Weights of a small transformer language model.
Size: 10 layers, 4 heads of 64, MLP 256 SwiGLU, 2.56M parameters.
Training: a variant of SOAP for these matrices, 174M tokens, 2649 steps.
Each number is 128 + 24 x the weight over its row's rms, rounded and kept within 0 to 255. Layers, rows and columns count from 0. Numbers have three digits each. The size before them is the row's rms in percent of the matrix's.

# layer 6 attention output (transposed), 256x128, rms 0.151, rows 174-191, columns 0-127
094:086155111143153115127118088152104113151111135147098134136124111089149122091125132106129142108121074111151107107103141141099118132167149157111119141151130121108162094179139103105098165092087171127105126158125116145154139122143107119165045130108155097124161132066120123145154122133147136092127126147124129122147130132117142143121094151084082120118181151160127145121106121147135131133158
065:115087143094137122089120130176105134164147114103170142120111174113142115137115114151105144143137130100126112114166102119112099098167123083103092118125123114122157148116136129157172101104129099158123100096124136182141085127080164137108104165130143159124136126142092152133144113162161096139162116135108142140088092119127155173150093121159120142125093135106126096156110113163162135134109
089:113144157119134127118160137111138113111142135142136173151134115156114135098149123146181116163092150109132162163105151084153111176112120125129169129162134176144133107092127140136112132146138146106140135144132077106151142132117064129117152139115129112146129130139142102125094132052154142091119106117152110100074133141120107094158100106107139105133141102085125150174117114156138110170106
083:130080109075152117113120095202134128124132120121143115124133159140124111147150111153077155151145117098112106116149126146112074136145142143138110130131126109167148124125116117133126116112128148166089133101113158146138104127140197150161099144120110161100161121124119158103129104129145119148127153123103135114150127117170131131091129174144163149124068152181144181131126104140147174131140
077:112115116142100142092096137120085134128133075125163146122122147167091153132131129115084162118142134131112134152127094134108128127137138139082105116123162088130130130130155105155125122121136148155157101122125133134129108158150164121116096062092104169121134148073113153109130122189151115162162091124116132135132154100177139189127125123160120089150111159150117173133115144160141116103139
082:123094123090125122085072158128121175126141131116171114123117142137104129152101129145078109110130150131101162169108128101148141150123151097117103118085124131158138149128107158121158096137156126133147115094119157158153094153074151119122137101124127133112143090160109133145121115148172076158158106127092146144140095123172103118148116091164092102131095105142106147148117108139122082124144
082:132093123103133114104122124141103114127154090135126126150143165128109162137113144133129163133160147107171049133141126112148077151119125120101144142171155099115129132102142094148111130150108104109129138107096104146128126141119204174145082158120127190104129137113107160130126085117122153139138111151152095159060148132156121100129158152137146163128103104138129149127115131111132146143134
086:113125119117109174126108148162110124149107131152169158107120175112136153096135129177080156137143169116139152102177112136145119117159091112107094113102151131126133143172164123131155118140132126087102094118122144128110089154115117132092122145119144141114116142124111149134167097126126122107140113133091152130049120081100154143132075117177126134134124147095164124135127106159141144167125
077:126147175152134105145113103087180142172134110169068146108167097126113155081092107099141117132073146166106170080101127112116131143158127147143157126123117138133124098144125131121122202155113143089122149144169128124112122132131140128109093122116118116132118086129118117102103116134159119121099136134102151110145111134152129088118130124093098151128158167127103130100164120142094126140110
108:115077188141114124127113147154103134139113149068159123111129134139114132146111116072091162086148105118180145153085135145144116140136136130106151095113113094086124116126125080109134106127124131129162138107112129179128139174123172123124138092127117106117126126100102135125141134158137123100131093116116092144170173141121148153126129152170100124109115108157134113118123140113118066103089
063:121096132086163138099141151146130119156126129136165110132103146103144105150129135161093161132148168138093083160145109103144104118143153082100094121093120105125172140135155110142137076128126093176149085108117136159157085135120168153130121133134132172102148145116089160127145112152139102171170094119128130138106112121147136160120117123143155134161095140160135114146110146176160138113135
085:105166161136138101146155102147111156129108141148071137137040126124132125111140134134101131129134108117121160136134198090108099131147126118148145122107131102114104107133125168120128134092128121108097152175133127174108138149133131091138110100120124135138179093137122129170110114190117094149148101116117167107150174125136127118130114107160125123110163149122091113140135102091105141114155
080:149113124122122121140098149081161117144134131111147144093145128123134108114128144158156156113118153131109170127133096097132102149153117118148119130109153175117162104091125145104120122130147112066166130099107135112122131164089143125100095167112154118181136093190124134095132145140126102177150148120084130137128097135186122118171130080118131142131110089128133112163121151130152148181129
066:133133134172139091119121122110163154126134140121071125105144074128126118111142107093159110136088116134133169131101181159110137164084134163154175154133123133127109106123103116116129177118115132076116150104129134086089154113156116109134117126138106092151119094143146102117112132084094143129123186137154124142161142164144105093114141124098110136107167119159118139101157151102107116103118
085:103121109142115083141067112136166140132139119134098119126121120094160143134110172116134139096156107110160100103112120124148164134128175127105155153163155120090127141165145132119114104126126155136103136208140123113136145105102080119123110120112130127075086115088129131145149089142151173106112132173119122157133117133093183101120145143115104123116162141137144152159119111110136114091103
078:139095125091144139100128137103095131152136106143204125141175141143088089128140102148114117165097148115103167172117090144112092137124145132115116131111113139150150170115113095124139147162139133162177098068135166150137084144162150127085148114147104150158116138138149122079129130090104130148122142109127132141103108115122117122139118136116150107164115131139126118101119151147153077152101
070:134181136191111114152143128084169141130110130149065137117124078141141119113148118109150091152084112157121160110104165135096135141127112150169134135126100126127118100137116152115141185120092118066098162140164134114104160124141092121144127133126156104156126092151145113118124146117104154111115173113128134110139150150145077121115116121104124154118178138115140132082142138124100136115113
110:091139153141120121111125164131138153122131169128144131155082109127151109116150118141137103145120149129134140206073151124131122141116104149128103123087121159151163106129112173105146048140125105081101120141117150136149165122088116123143130135159162112157149098146101142157107109132134100108144116132112125106111117129147085114183081109111114121116133065108116096145113116124127115133146
# layer 6 attention value, 256x128, rms 0.182, rows 175-191, columns 0-127
066:166146133125140140120132117110148102112113124100114121123079139101165129162127109114139145122145162158121179141119168165100143148107151113109167099079124122080152142110125127124141176136100107117144152127147124142149115149102165153126130120118120163101133121106110117134124097132067162112111176122142098093135129114152121085121165121059088119089118121131122185138134106117137113079124
095:159143065147116146168089154087155130137137074155114106150155120104145139129125181147114105117146072142139096103140110104116120113124105139152118147120125113107109163160133156129123108112139090130135130136090088137131140108190139119128129117123150104150123126145139172111116135136163107150138151186126176130123141154118140112146125131117150112136150126150183088071121161111144158116152
078:114153141142139186077133109120071113130095126116145133101123123113114139116081122135131163103163184163082155137097104139138170112114151105099099070138098155139153125128142134132130142141135123126142117115134171136150090180122127141113115146139125120137109131140146123147125122120083131153119113121179164108131124117109117096118162069132078129127136124100069110135142116132148109156158
081:103132140112144141139136079148115150093109148096119118125114110120148114126137129122126128101120137139126107127124109170120141106140160101089127127117115169153155120111123160119129143136140161153126104161119181110075106102117112144128119182167126117099118099158143098097128139107093142136162078141160114144162092117123151155131155128112106179122122106140087174165077068122107107172108
087:139133090097139125156123090118089072101105093085118138140131127116141135107135140119114157152159135127150132092141128140118163108179127127104119136081116134125128133156177090121096127132073126143138108123152101088104147140157114108131112122155125141113107109155087125075156129124056161133148131139137121134128176120107154162160131137109158131111126095095128141161132133116188122100100
089:082161114129163181123139125116135129150098122131090136128117080131166157095163112154124103125090131170067131109116117156122153109076129155140108106133095149127158100119101167128157149110110181144129126122126174103115086121119115123132155110153131082117104165128142128124136095124143115151110164096145141124128110112141100111090142098117116076154115114165089127116099122139157103130126
109:152122174126139138121116102111134078108163124070124126149113154126115090154134136087129101143150131108127131128130124130105134130159150121138110112122101070131122114150081119099127101129080130154163150135090127080159134116128155145166129153111107145073149106127117140139085138142129125100134137106151116123113121120157114121135199106060089130108096136119098184129131122104135117095105
093:110106087108122096097168117171076141085132140142118110111123123122181138140158116129086104121131072091121071133156159142132133133076105085129089146129089131084132151091146125118148129096118133123151102137101120128118120137149088114137124181130139117115132130129152129178157149140108153103097115147150102126122111120113174139140115135133107130116105149090157126118116142090116142084101
111:085171102113123129122139071106113145089113133154140144092105127115127124077134129157157144135127118099078112099162119124150147157113146117126089172102172135169141128145109111173136152126086136131127104104120139098135076131097128122106093159135125169096094162170118118096126119129134142156133156133121134133156113097154107130109116116110107123108135092112119159183092097154145150145146
072:108124147100160114100112153118120130135114119094153145136119120115119105160096129128074134108144138149134151111099138143101141092110112138101165130112111122111173147061143134134165155120122140123113137139166131111151097149109166096108137098131091165101126125149125091137115103152047143122108114141150085085136106106152130106109163141113114107100165124126090186140121094152124092141121
096:145135099108087140136108142150173162100117144132161086090127136103115111131127069113089179135127129077096155120100118159137178132169100103098085073150101129133112123116135075149154101171133136140138131131136135126109106127166121188132130154125126077133104166125112098114129144129085163144100150105103122102130115115121158128120138154133134143131134139152153130144161119143139126133112
085:158093141117128146139150148154107097142127090099097123134138094102168105166117138107117110154127113151138088087108145131105133123074113132149114152111094102100123170111145112155132156104104091125094146132109079150141141121130117079131150136133110134086185130138142113138151149119130124129107119152168127108056103175116126156101134168098100097111152127131131143101132099111135135088103
082:127124083110112134141173095173088147154137139224138112114117132106118176114127136109113105117116104114103081089159131090154102106094109116156128137159132146133114169118109138145138104100148152137099144131136118156149135141134081130145146124092138122129108133114115152110129168117156120158108092111128169124130110152112158136117126155148141128165121172122139077073124144129111153134135
087:123146119105155183122131114142118090111148159093112146161128125162111131163172096137120133138100150121159166152154152161127111141143100179130114120098103172159112105080088106119131134129097123160167119105129131174149152138142164136166137104119166103124142165098108166142129137113118098108131108110109147122140160125147081183147082135128132164115130136130109110117140157163126099136145
082:118116123146136116141120133115111128128130136162083128144127123139159161140092171146162100111142111155141044113158125091105143071094142090123165162151147139102114126108168190161111121076120114101099107132116086111140149143106105085134128138112121159106140109170152156129112124128139156108158088166149135135128099116140141103147139119127104140119096090113149148113114114121125162130136
084:157127116109108130124149128165154143122162120161166102135121164090092124139130145107122121101126108120162105105117169123142124110089114131166145139137126081106094165111151101150096096125181107102102136155144078119111128131154093162104157130121117110108140103083104119164148169116153101130085095111131114114139121132082177157136132151137124092138108169145152126097161155113104139110140
108:145122100099123150158096123089140094162101080109116120159148157112098116165135150119112145147181140101132130080132123107132123126140106097145134145090122077131111152154142107148124127105122080124125172107179072092108118114166130115113142086112128149144145149128094110103139135127112128162183164123125113125136160162102133115116132118104159085110147140147150146099169120134165132121110
# layer 6 attention query, 256x128, rms 0.198, rows 192-228, columns 0-127
083:132193136098122136142127115146157113172132105114158143119123131110138072118153140132138089151127107135131151108089128115112084165140137086147099148104172141087126148150113142130101102129117115150093113123113161157168106134130100124133149127146135131157118118077075123181143097116160131105153125101135102114126134137113126137132073153134115179087146110098078151112132106125152141131168
082:101147155132100154144099093125138114166155134109144148099138153110105086103142162168135131189112159096160150120095139139117096138163148114135116180122143143117134127178127158118146156132150155130140120142146122162122145151113095103148141151119077136121112142112130138133144092124157192143126133118141132165093134148145131152087107167171116146121165112121120133118107114120186110171160
081:146126121133127164157136145143147141114154146162126131148095107155097125149157141138067130137122152108137156136118131123095116124152155105111122115160155143166158184187132088138130115133140138150110168137126102111104118147133074190081182121164112134119119140124137151137156130109155093092128073148112147091151174121148100176125149147121127131130150128122106123123123121167151138142156
069:147148094123132127126086111139111111092128160107136097127138132127120114123155123099102112146101130152109091133124123155135102151139111144121144128113075089158171196175148109079131123152157142166166133143165110134155125110119099144133140152107106132081141189145156166090154148175152133124161112153067150152134121101107143127147152141118122124125134103147160149120140127157141126116158
092:102094137131104135131132136121160161179132096155101192113107129164093132112101133166113139142114175090125100092106144094130112102085117107155139121147144162090109101108114123130146107137132124086086167149103134142120148127086079105132115068117163113159135159086118094123101122102120153107123134116131122117141156141134149132098119129125120119110126135151083125151124177098107148137112
096:112115146127100131103128139127112153167091098141094141120118147157158132134102142129143116106120167162136162135133138079085117141141104092125130120176173175105095091087084122149115102107119153057107133135104143151096102123108140120105126156140116134141124129117129116184143113088136138085101101120116148118156138139135136134102149077154146132101115137148132160164135110087115147092107
093:142128104155113133109123157148101135127108161122097109119140086170133152155158134154120120072153102170149120117138090100150150093132182099158128123165144121127134138140147134161136152144148109129156125171097158147136100126140132164100142155097078129098099133132119114144138109111133116130117102105151147105117142127128118102128150107135101181159076125178126136113134100091157163158185
097:146116186101127131148146159157118140105169107130151123120135093123164086109104157076116097107104153143112126141106149087067104169139115131134102142132147110134132114111147130110135118124110131136128126117161106125144154145139140118088137150137076126101114132114190119122158103120117105064120142108130129141103099107128126136176116170121130124134169163153164141087128096126131075128097
103:106150145137112120162104164150127129103122146143196123150099112135114134141181150133100116144139148106128082131101158091118070145108156122152150160126098126142112182150181121085151093138125134141095096123170127134147183117121089129086117155126144103143145085151156103100118115134130112120151133101108135134139123157130113110128112159100129121111151165157116153130113082148120104145138
103:156126126097166104096121142130079093116170123133139080108110151114143110130139132134138135153118102138167136134149121164162124169111099147146103102083146138158107146160157141190161173099138161168128094095140127111110084149141150169137151161144142118141112117134131149146134118159132073157138095120143104151161125104140109130132091103107148159169152121110121098115137130125102092110126
099:123118132152153131119156147158166125094124104072107126122092091125155120140125130120147145091101111123121127102149104102126133136107132110158147090092124150122157135108140143092104092105124097140113089158127084053136153125125165150127119145129154117166128133140144135165099094130053106139104154161114096069137108134122160130128128097123114098112087121130167094135131111126130133153110
089:103102097132116126126098116077149150154079136097086116159108088133109121144141109140141161126136119115125137148162125082128106139121124143112101090140110154137138143131089100108107120103135134054099112143097088107119101111125110103146137126169174100125156153100154173171096156118119118144125137138129142110119157177143177143119136131168108086124103113081113120123126123111091133113115
096:134153087140172098091130174133122101125119117106060139137152151164131157082142116138160151108117159145133133125125118135172133122131168149160124173089139156123073136142145137123114112134110120122134096172133157150150128113115136085125142145092121138115116135142063138135112116130129190147105105149155101125120130155129146125128154106152121124074080097111119135142139162142099161142147
092:086114133084123165135162111157129095110174095112084123151070122152115105114128066124140118114143145118169116129116098101116129125130099121103149101101112099094107126126132090107103180158131113135134087159142129136161148101113175123122119102107118118134141176116120154095111116145116063124118116160133122140111123113138136143109092106121118130084116113152109118123105187135133152108099
091:108155107133152119102158144141133171136140133171098115124125101125181110106121099144116176076126115101111146107079140080132147132123132145108102084162145128132129076131136119100123106112142149136125156143100139160165135114085128117167157117112120128110112149121098098134148134103133161148106185185130130101108153138121092124127139122133111118165104187150075131142124144113138150154106
104:142140135155150091142161123104150106095130118113104110127158130118143149150083122135161161102130081116132146099113091155109145130142160108145088151122138146118133092147137139146103133129145105135131108112105140116113127132115111131167139134143074133110072078132138123166152150089091183157123118126124116107132106089114098098130159132122127126183113120100157108170173168123108177159095
109:118099162119145129126165133116149146096131136110115121151140159126164139088138152089118138144115102068131146127115082131124192134147181162119123136093109146078129139106139142095092140088114115121119120143123118114164158111096101140128112116103142128113152123124145130134155120127068158138101162110073146128117127104096129101143123139141162105136096130067162153136135162116127114113076
109:125123175102118102131114132124103079140164137162116141154122116111109066115111074081131127139079107122107086134096165145132110170114141162104107131123122100119140114082136142132119157126194136134146140138134117129198128096156105118131156095109121169144165114086132124086115133135106110114114126065146113128159095122132130125122153146119136123132150108120128161102125127138160135112143
112:108121152137165151142106114152124116124141138101142158129122092127115127123141095119101081181133195116087083106127136094124128145154100088129105136122122153119126133114148102102163112113108143130128138144155123139178140119131143137082148131110138125097144177114159107122113155113169130088145130125113077076124126184130102153176111132122133119132148121140143185114103143171128097110100
094:147161135175112131089146136145117104092160096143091147151122158126150125111117109120114082158115117119164135146117133133103122105153140081110088130141138077114181161138120108112115112147140133126144135178110171125151140078105134142110100132136124119135127134084117149128119104113116100180147149088113133136112096140122116133134128174114170153088105164075126128128135118152090168169104
087:095135189121114143109139147128099128139136122107115184120138147137117118143143100080135080129105179122130114101112168089117090139093129101076160095139151145115112124129098109122088094114101120126114094154111094115180129143109140085120144086091124148127155100132110129144123141094112152126115142090094165112138127142121150123108116152134100105076113155173143130155106153142140126116116
104:138138132146138095159137103142168148110114176145170082153145136129139125149168129171126157151158075139089089144137145103119083116140128088143169123123094142164109135091142125165139142149135112143134161136141166110093135138130135122125140179130102203091113084128118121140146110121103119173140120137128119118145113112077153154144161115133139131110118096116114129125124126148082161148131
106:146161082158137077145109122130147145142087125063113105129132138114175083151116139117127135097163107132110137113173091128099161119096133144159092139105113121095174161125129146103127112136108113117137154124119163096132116113118127112118132157088156149098140138141152115193146112157108149157171132067149125108120108108125161105144147100181134140139100114135119152108119138112122119140131
097:110120151106119103130110148136099153091125064076094114141108111146126078109122130129093087093138184120127109107155136118121113114119095092086139122121160127074166126121125113140118138129122137131124104124140120138172150158120157095071131142082128097117141140131144136114077118125144153104132147104141135114069097121119100114187120093109128117150143146153120102149131112136147095143104
100:128132153156117112118113075083168146147106157135146124128135143139168133110109192149093114168128175110122132123149105134106148154142140110122131128125108122159209127112117154119180110121147137144125139123120184138111155127102130116130109119117167104131091103155131143129112122123103183097093164135126099099110118131085132126100135171148110140155108143113165123091125103122126161171133
108:142127163109105135109131096131116124106141115110151148136076141106127109148103153110129166121152107152163155177128132119107104169143132134137126139170156124145149144099100118108139117109121092155138118140159091097129100114146154156095073113144108094082138130112118118158142144108124157112136106061104162122128139153119180113117118141143144174101159140156155153097166105110133102091086
101:146132084178146104162113152148123140143123119091125085128124134122118170150097121144138108141166087133121137183139088106146115148140142162141117120134130137161086123163198116116153151125107148106151153149174162153110122098136109163103132196124099141117097144119110119173147117092152079116131116118141140130132134146110118137119111140152154163125137131094118138136072122108124105140157
106:147095141146098128163139119139148135154135170152108110171156126185123171131129122168133129155112089110173113167112110128122135119201137145084168137144139155144131130148098131159162150101150151051101089156125132171125099157141102142124153148139153113118113109116130108117131088110103143161136112118139085141130149124125158133126106138124103104139122162096121115137165124116100126143113
107:104103141122151111148168160107151146078108145137158098123131158131127106177128185135123131120082139093096103099123099109143117097147174138131113134100067141145155129152162148109115119132110145126115147118125099151166162135113097127155093086138171162166111097117162160103137153140107128112086144107108102133109112148145108105124147163143124098132141109088117097131129120114131146082114
100:151154103118141125123155147148110135153136112136167156127138119115117090136104073109088166124081107160140145172123118105106106134144137103141138143081091116127099088104141147139128180156185132167138117119115124152124126133135100117130121144132095183111096160113100094094134101139166146116117093188114150142118098116109146152144132140100110135128150138172110099144146087118154150154139
115:146157112145126103164114128121087096163092129122125108135162191134124154122110132136140146139122053163134167155149117120162184120121125175129175133124133169125107129157141136127126108131117101076169160136143124113085115122145110134156144136076138142097082122146101104166163138150155108163144098109127134140124156137115114097136148112118123105123121106120120129161140119079139123120162
103:124152089140086119186123122085105140126135157133161100127166113116182102153114129124131153107140110178133120133154122124086158089146188126139100127129139147121150117153111124141137137151117109145140108156120162107129124138099125101125127173140129152079100091133155137111158086119121104149163087102068146159104134134107096070119157120134114152127104127118130171131141093121120108130116
083:135153101130129127165130106137153137139191144132099122114137140136110094136170115115141102164133147104158132148081147105135135112171157164177129116139127140112144150199161096124105118154109131137126121137147123128123109099159050170126170109140118124130133167155163114156157148165155144081096129152147138135158141117143122146126146173134130132114142146129136172152156094105143123128124
070:145131116172132088136136137142101100121157149097106065152136142159141138154147117087100138148105114120124124156087120113134134132153153165156125124127111108149166150186152093106108139140113154131192081126141119148152127107180103157121167152129115126093154146118176145152158141146145096127117119160140132154131153104124114139132134157152169101108153155106162161133143097162127126110119
068:149145126128169126096105124130150118071208137088124130155159125154141127123159117102122124166192109120074089134128091163141145133144130139119132074138093115145173128154147125138121154155152169151134134109125126138166134124155137164100135128160108148130147151135160158111102134140107048118121125108115136161135093101112119113144133119148139129100121101105154129121126123112127132097143
085:133109118115160143122101139123089157083125150143144100120137127133143136107126122114133146151137108157086149140110120155149159098106130144117127088135106108169094103097122167156124157100121139136125100058122151133134167131114184156083089101137122192124161098115130097121070093130093150164113136151132142142152100109147137122127131110150149115126095133153142113122152083158132096124101
084:141144089145104131148117119131102113165130137160132107127125144126115136143158133133098120156136156099124099131105125157138109143151118125127108141142070143140153187161164080091147158161146155121150139115122155137145107136087096168099126125172089166111156171126110170107127129123184118134143110143096146171155177153131145146110149146139152110120130140119142173142090104160127142109167
# layer 6 attention key, 256x128, rms 0.179, rows 192-228, columns 0-127
093:124117131081130161129151137151139113136142110104149125096124119124134130099103113122162120182134119096092086116116115164156131179122109154168116119106097140133137110131128147107123169114161136115133147096144100122120144168099091156099145146099106145175146119129152131111094113110086092132148118157103116117081112119088123135143152129086100103076163117132152072161128124171137132118088
088:079125147096070144100159134115143108121104136125146134147124148129151119180112128128130154156130116090116119119144125132134138134155096158187149138069109116112145147136096114151109142090139094126127185134147165121150101139121122167097146121137123110137106145130132133097105101108099128153107145124099174112120124102118144163161075117138113137088126084105122076113116084118164139102094
088:103108147112131137109135132095084116094123099147149122158111174115147130131137133076119138155116119096133128132153160161109147158130119097180096088103148125124143128130134103111118120099092133150154112146149093113099131140158117110175123148122145093117121146132159180142114106113100120134149121166116125120140152100059106186114181121151165108092121131160143128147132147166141120176135
074:077124107152121113140112153108139145142165132155110121132104133133121105109128155110128101136143128095174157135130114092127134131130161119109139083161131130091134154177115088156141090149121112108112132156105175172099057128097113124131152128103135087098098127153127159129158112113166153117131132144134169133156126136143146117078160133174122101125125127190154164123115137090161121135121
104:099137165117103119122113139116150111096121180114175115126148149138126146149166150107133163127081104156117119137129118115095187124134151160122169134135147130115180091148139123129138142091134106204113130129137143131146117134175116150137146137191125124142146122182161114150102111113129096125133122126087175078124122124114118163157105122158129154119116105105120126104131090121159136116162
112:099136143131106187124133103134107102105106147128133134108112138164125141129144133121185183092119086129133116134154154159140137095093121152108119119133165146094172137130101100148133159114118146127141185122131136127116163164156109119139134114162114170133139122173104078151098178149108094172120112143113121113106073125127115161095176144108133156120121107138135096102143106104115141135128
095:136140147106130169120139115096135137137117098169111158123114146149088114113135149087156147137153160121131133121103138137136128109083115114123129126144117121097105183108104134085116163174114098128166099168113103127090130152090118050084143124135159118122129127117119128116105142133131120133126121100094151139117151117121105173082157112163088101126147120126180099140131148159148116184144
076:117130132118119099148075077178117118142123121102128074122104105110149167089131104161138134145166135166109141128117140127116147138126144145130123154106138130153067085100111149135093102110145174138124140129128138118117114117129153121152084112135135085132145116124150090118115150137129106109151103129171108085103144140122138109193116138085137117149148081096113107092122136105076155110155
110:111093140122110114142125137073127135137137118120091116140125105133129108108178117170113139129160161120163141114148145096148090123130133143145109120120159177124165136150124122108155113118107069174140126158126096130120131135124109076107140146126133101131103138145108115164137116096156138145090164190175106075119148095131152139144122157147141125155166097149108081112150119094171126112118
094:153115148127118149096105097116116134155153126172149145155157103110157131118097123162120096104121083143096083125132157191088117116124111110107162162132140090184121134130125175137107091136145171106111138098174114144113127117101149118115100125134113115126134148107111141143146152119131138101178155119109114153152120089093113126120118126111121120140128146095094139126082176170077144123115
100:085141080085115126135098089063120128118138162092112140144119109150174168079135077108138110164166117137151159096101112132110131115136161127128149097165153153134099139151130083099153133141107117123093094138143117115096105127116147135129189160126133100108122135142160138110172125128134092121111111162098129137110126131128145148137158106144148085120160108137155134145159144101133125147115
080:127146129136124160117141148108091147089135120114130156106127119150145139133095140115103132122129121144203134149087127135139102086108160105108112114119137151122141142147128091093146114095119084151139147104122126136076145133124120149133187151160108101130095125141086142139147156098135133134109094134090159143102124113162108154068146109155132099134113131192130172152142118133158186149121
089:098167121100154157122129180068159134114133158147112151163103146139128098149121124112170136135085113116138174144123123136125112141134113121104118097140154123122132174122120107122152155160096110131131128141106157141144126151091105102117150085124203136141103142161139151163105140122138108118072124094113141132113128073113143152116081120158126120101124135155163092177147118095131141139136
082:143177116128090148110150150160143134136091118162167164119087125152132138158116169104136124104119101148149099108140177137119113147149138127172123086169102130131112149121131127153131116128132114112104116108110141137086142114130119135152144101118149117110115109131116123104128164104118147094071116163085182098116158116120125147105138062161087107122144154140144135152100124131129193151155
105:101121149132171136118116161140119165079082129094098137131073155103098121162174134089151159162110142111137140122128148058124112119124121117122122101118125127107143146137133097112121173084096133141134102190103095124128088134117128134135129106091136130098141131121140087088148118135122106136097115126106165144125132124111145166117135140113095112111108134156138096163122176179146125117098
107:173145118095133124103118121099122151132106112133112106119127157118143099127108095146126099122078113154118134123133120134122155113119152125113098144125142100124058096099123109125111128129136129114121089127172103087168149145099140141112104128069105130101121062140161111129090105141117086115155111059152096122124162169124120113119141108093135134143110152104111134140094120115087069111129
113:120153086109153106127129135136119104116091133113095112144127114131133145162110120162086092157089135173135142095141092096085145176176121119111132122131153119123114090128137098097125128100134089120072119105136090097113170146128106136144173146111131130112152106082165111124118104156136087098149100109158146121138142111132131112151129097129112086150108130127157148137114099103098176161150
105:115140107127132156157099116174083093150159117146138052104130144124077134158123154172145096138134118154105107118130112145105117190139160113107129153121142149129102141146136143141089109169161122120154122082165147098132123126115126145160128174124126138172153139148128136071123152114113143104147128099139117107133128113119117081140121127119134159159137121115162147140075156148087144123141
107:078135116145092119149147134137156120102129090126122091114154102118112157100096121148111174175163128123138142119160083092118143130136137107132113131130146085131196138211096133134124095159195138119119101107114148163157138120139142123117104135152118132127143141157118143139163131168127123127145108164139140097109140143157112161140136085136102133099134115141113131098076130100139120120149
110:105162138090132162147106142131090122124170145089109146123092143138173107120094115097142090113118113108139130129150147140133124156102133106154150079137166167135152174143161096162143147137099104149151088184110088114123135156114116111080124096137157134125128066150117113113142182142120146091115150129084149124110144130125129112105134133158145141112124110148149134106142128166119097155150
063:110193106145090132084163131139111102116103149139120139133120142169103152121126172137135162159143092136148115122097100159159127149117149132119103108140129132112142111156150097126151154134139072134126142141133161088125121114111153096108203152143110140141113118161127151120116146138119154153061139156167131140139132065120161157129108073117118132137140139151149109136100112105135161140118
070:171116126095108112150152085109105108135154122119113140151144126143101120106143084095118124114085144126157120150124170096127087086161096116082091162124143144088141165107122127114114161145124163136154135124164107110157135110160102132124081100132115150147100083105149123087118130094121135115130104104161109101111157131141163132115162108089145172105138121110124134121185139139087111124121
109:116152118100118098168119098097129080118133137142145068130170109136135146124089087100132104144141153157111107098131133118096150122094128150130145152152130084100132147094161084152134143132105114094157126108129128082117125146125140103098176172149125107151104150117153147120131102080132127116119126106133146108087144171130085147156097122134151114144121138121190121110130099129126176151159
102:153129117143103148142146108143116114193100114109106111121131124102096157132099128138199153173157118140151099127128114121155199126113159162136116115133133112135094098119128105108129128122113104149136141128078137174127127088109169103132158076145093130162140127124118120153119176169120139102086104121132145097108134100091129138123137142155092112116111112148157119138095152138158158100131
108:096119129101164099150137113170153092135108140112138114145183143071133107176149125114132093140158163114145156133115112102087141155115108143101095129123132101107134113111122091098139150176136114095104163122151148124126113167121112153098129146117096120123137099109111117176143099138128105160152122111112146126117101173138132134127095131125146103102167099111139127125151076111146079086168
120:146149134111107171148118136151107092095137138125135138146155165126186131121130113155087145130137111130145129117100096143181133160140130127153135136134153160104132111109159133120103116092124116125163152157103133140130194138152130099129129159110148132127137107124116159123119147111103111157126178146135090131165115144112095129141152138084117135159134056133151140081095159095131155058134
105:132146120087137116131132137079188153104135087116111131111111096147189127143143129095129088148121143132134151082152154129098113115126130087125127172123101126151157141108115116128130120120086131147148086149126110158142154170089112092140097074143174097111117119139135111111133105087112131102135140176118101144096107136145116128115116111087124131110114110075135103099153111142171144151113
112:128097171119135134132142123102148154134099114132133161116103121127129073120112187144123073125117135148149143184141133113077139134114127093155106124113128151146107116106101125088113127146116146178099129108123111107112186108119115115167085112129079114113116112097112134165148141142107083095146107091131138075191160121118122128095133118157117107132119097139113155115134110134098128135150
117:075109098129111099119119128079080110162087133096108119104137122121109155144136099130142122130132136150123155117132129118110159096110112131094124146142107118140125078127090152087148105120157091152081119114140109161109112167123108137099171093144132112105125116150110123108122096124177113118154095136179125086114113135147095105140106139177108118113118129145114147170173089117104137176138
105:158115140113118148143105130132114106128109128116107133112101163103119141132133152109177138130112117123110152125100167113144069156081080087140133100106113138110078162082119115113069068178110169105128119162116112092112141071165104134126123122088158128121136118133167135095083106110147134122117116126112102123105113125099113131155125101127114140144152145093134102155162131119127102123121
106:155096136163142105113149138092164142110151117125117135116126120150128108146107126154116102112081112154105171095113164147077188130119103107132111116132096165103108116095137090144153131105100136146119113128168113125120145123142088097179141105166127145144099146125173127139137093145115113134113145150150116181168145139130148135090076129073079101133143142120133105132130116139150124155160
112:095115135103158167114110090145122142158152081180136110135139113124111112124120099128115151097102138106101136130126162108121118126115113114090149129105159100140115137127135124110087141141109122147141120153122061115117145136146132099063122116132131148138153086131162133131121095130089144152107138084165080080117185146166115126146109162103138118157134110177164111123160091106108122147140
084:087134115088118158126147145105141147116098138139128165120101159153151137174083106114070141133113124103152118123148118158115090158126143104149141147095122127123169119140134130157140180106081132108147121151129133145149149159121131099120149117102148113117098178134093140101083112135142153175092099115130130137132154092121134163103149140154155136119120078143118077143100123126159175152101
075:100129148128143179157161190107120123103084113161085144173123153111141090155127132107108117109159122130129136145129126096169110114124111105114121141141171146109114131135131105139158158107133101148131136156106180120137156131118142105137139080117135104127129141141100123177125126151119143181114124075142139111122150112117137147145134135153117165166112118141153120141099131084185133108197
084:139143123150113143141141141121113158127166106134144177117103129163117131150143162129094113096182143079169127125143132115124108072111149082116149110144171134153156143168103176106139123148123121100122103172134138145081111153081116090149120130109133095103112115096099138113135116125144159118142111101150118132150143152165120132074189138141138114144130144157149170137128161125131117156154
089:171102143174165135144107111157159127140098129108121155116112115101082141100112112151137179120150118139102108126113103110188074150118099117134133146141112121142100157120139158136126116171129131103081134126115068141144117103134136113118120121087103168139132137074118108110168166135151136159161167131168118132131144096176151119144114093089164151141152138114141141121131123131107107108139
080:135122158128108193103142191092121116119136110143118146136096162119139096172146163123107128128156126086169113126119106121143107139108121108122136086123147160113190129187112108124164142108093110101093146132110142130106123142137090142154191141104102138132104143167125129111140112129138156155122099138103148116131140116154105132112161109172122134107105149187152137142124111147165145130141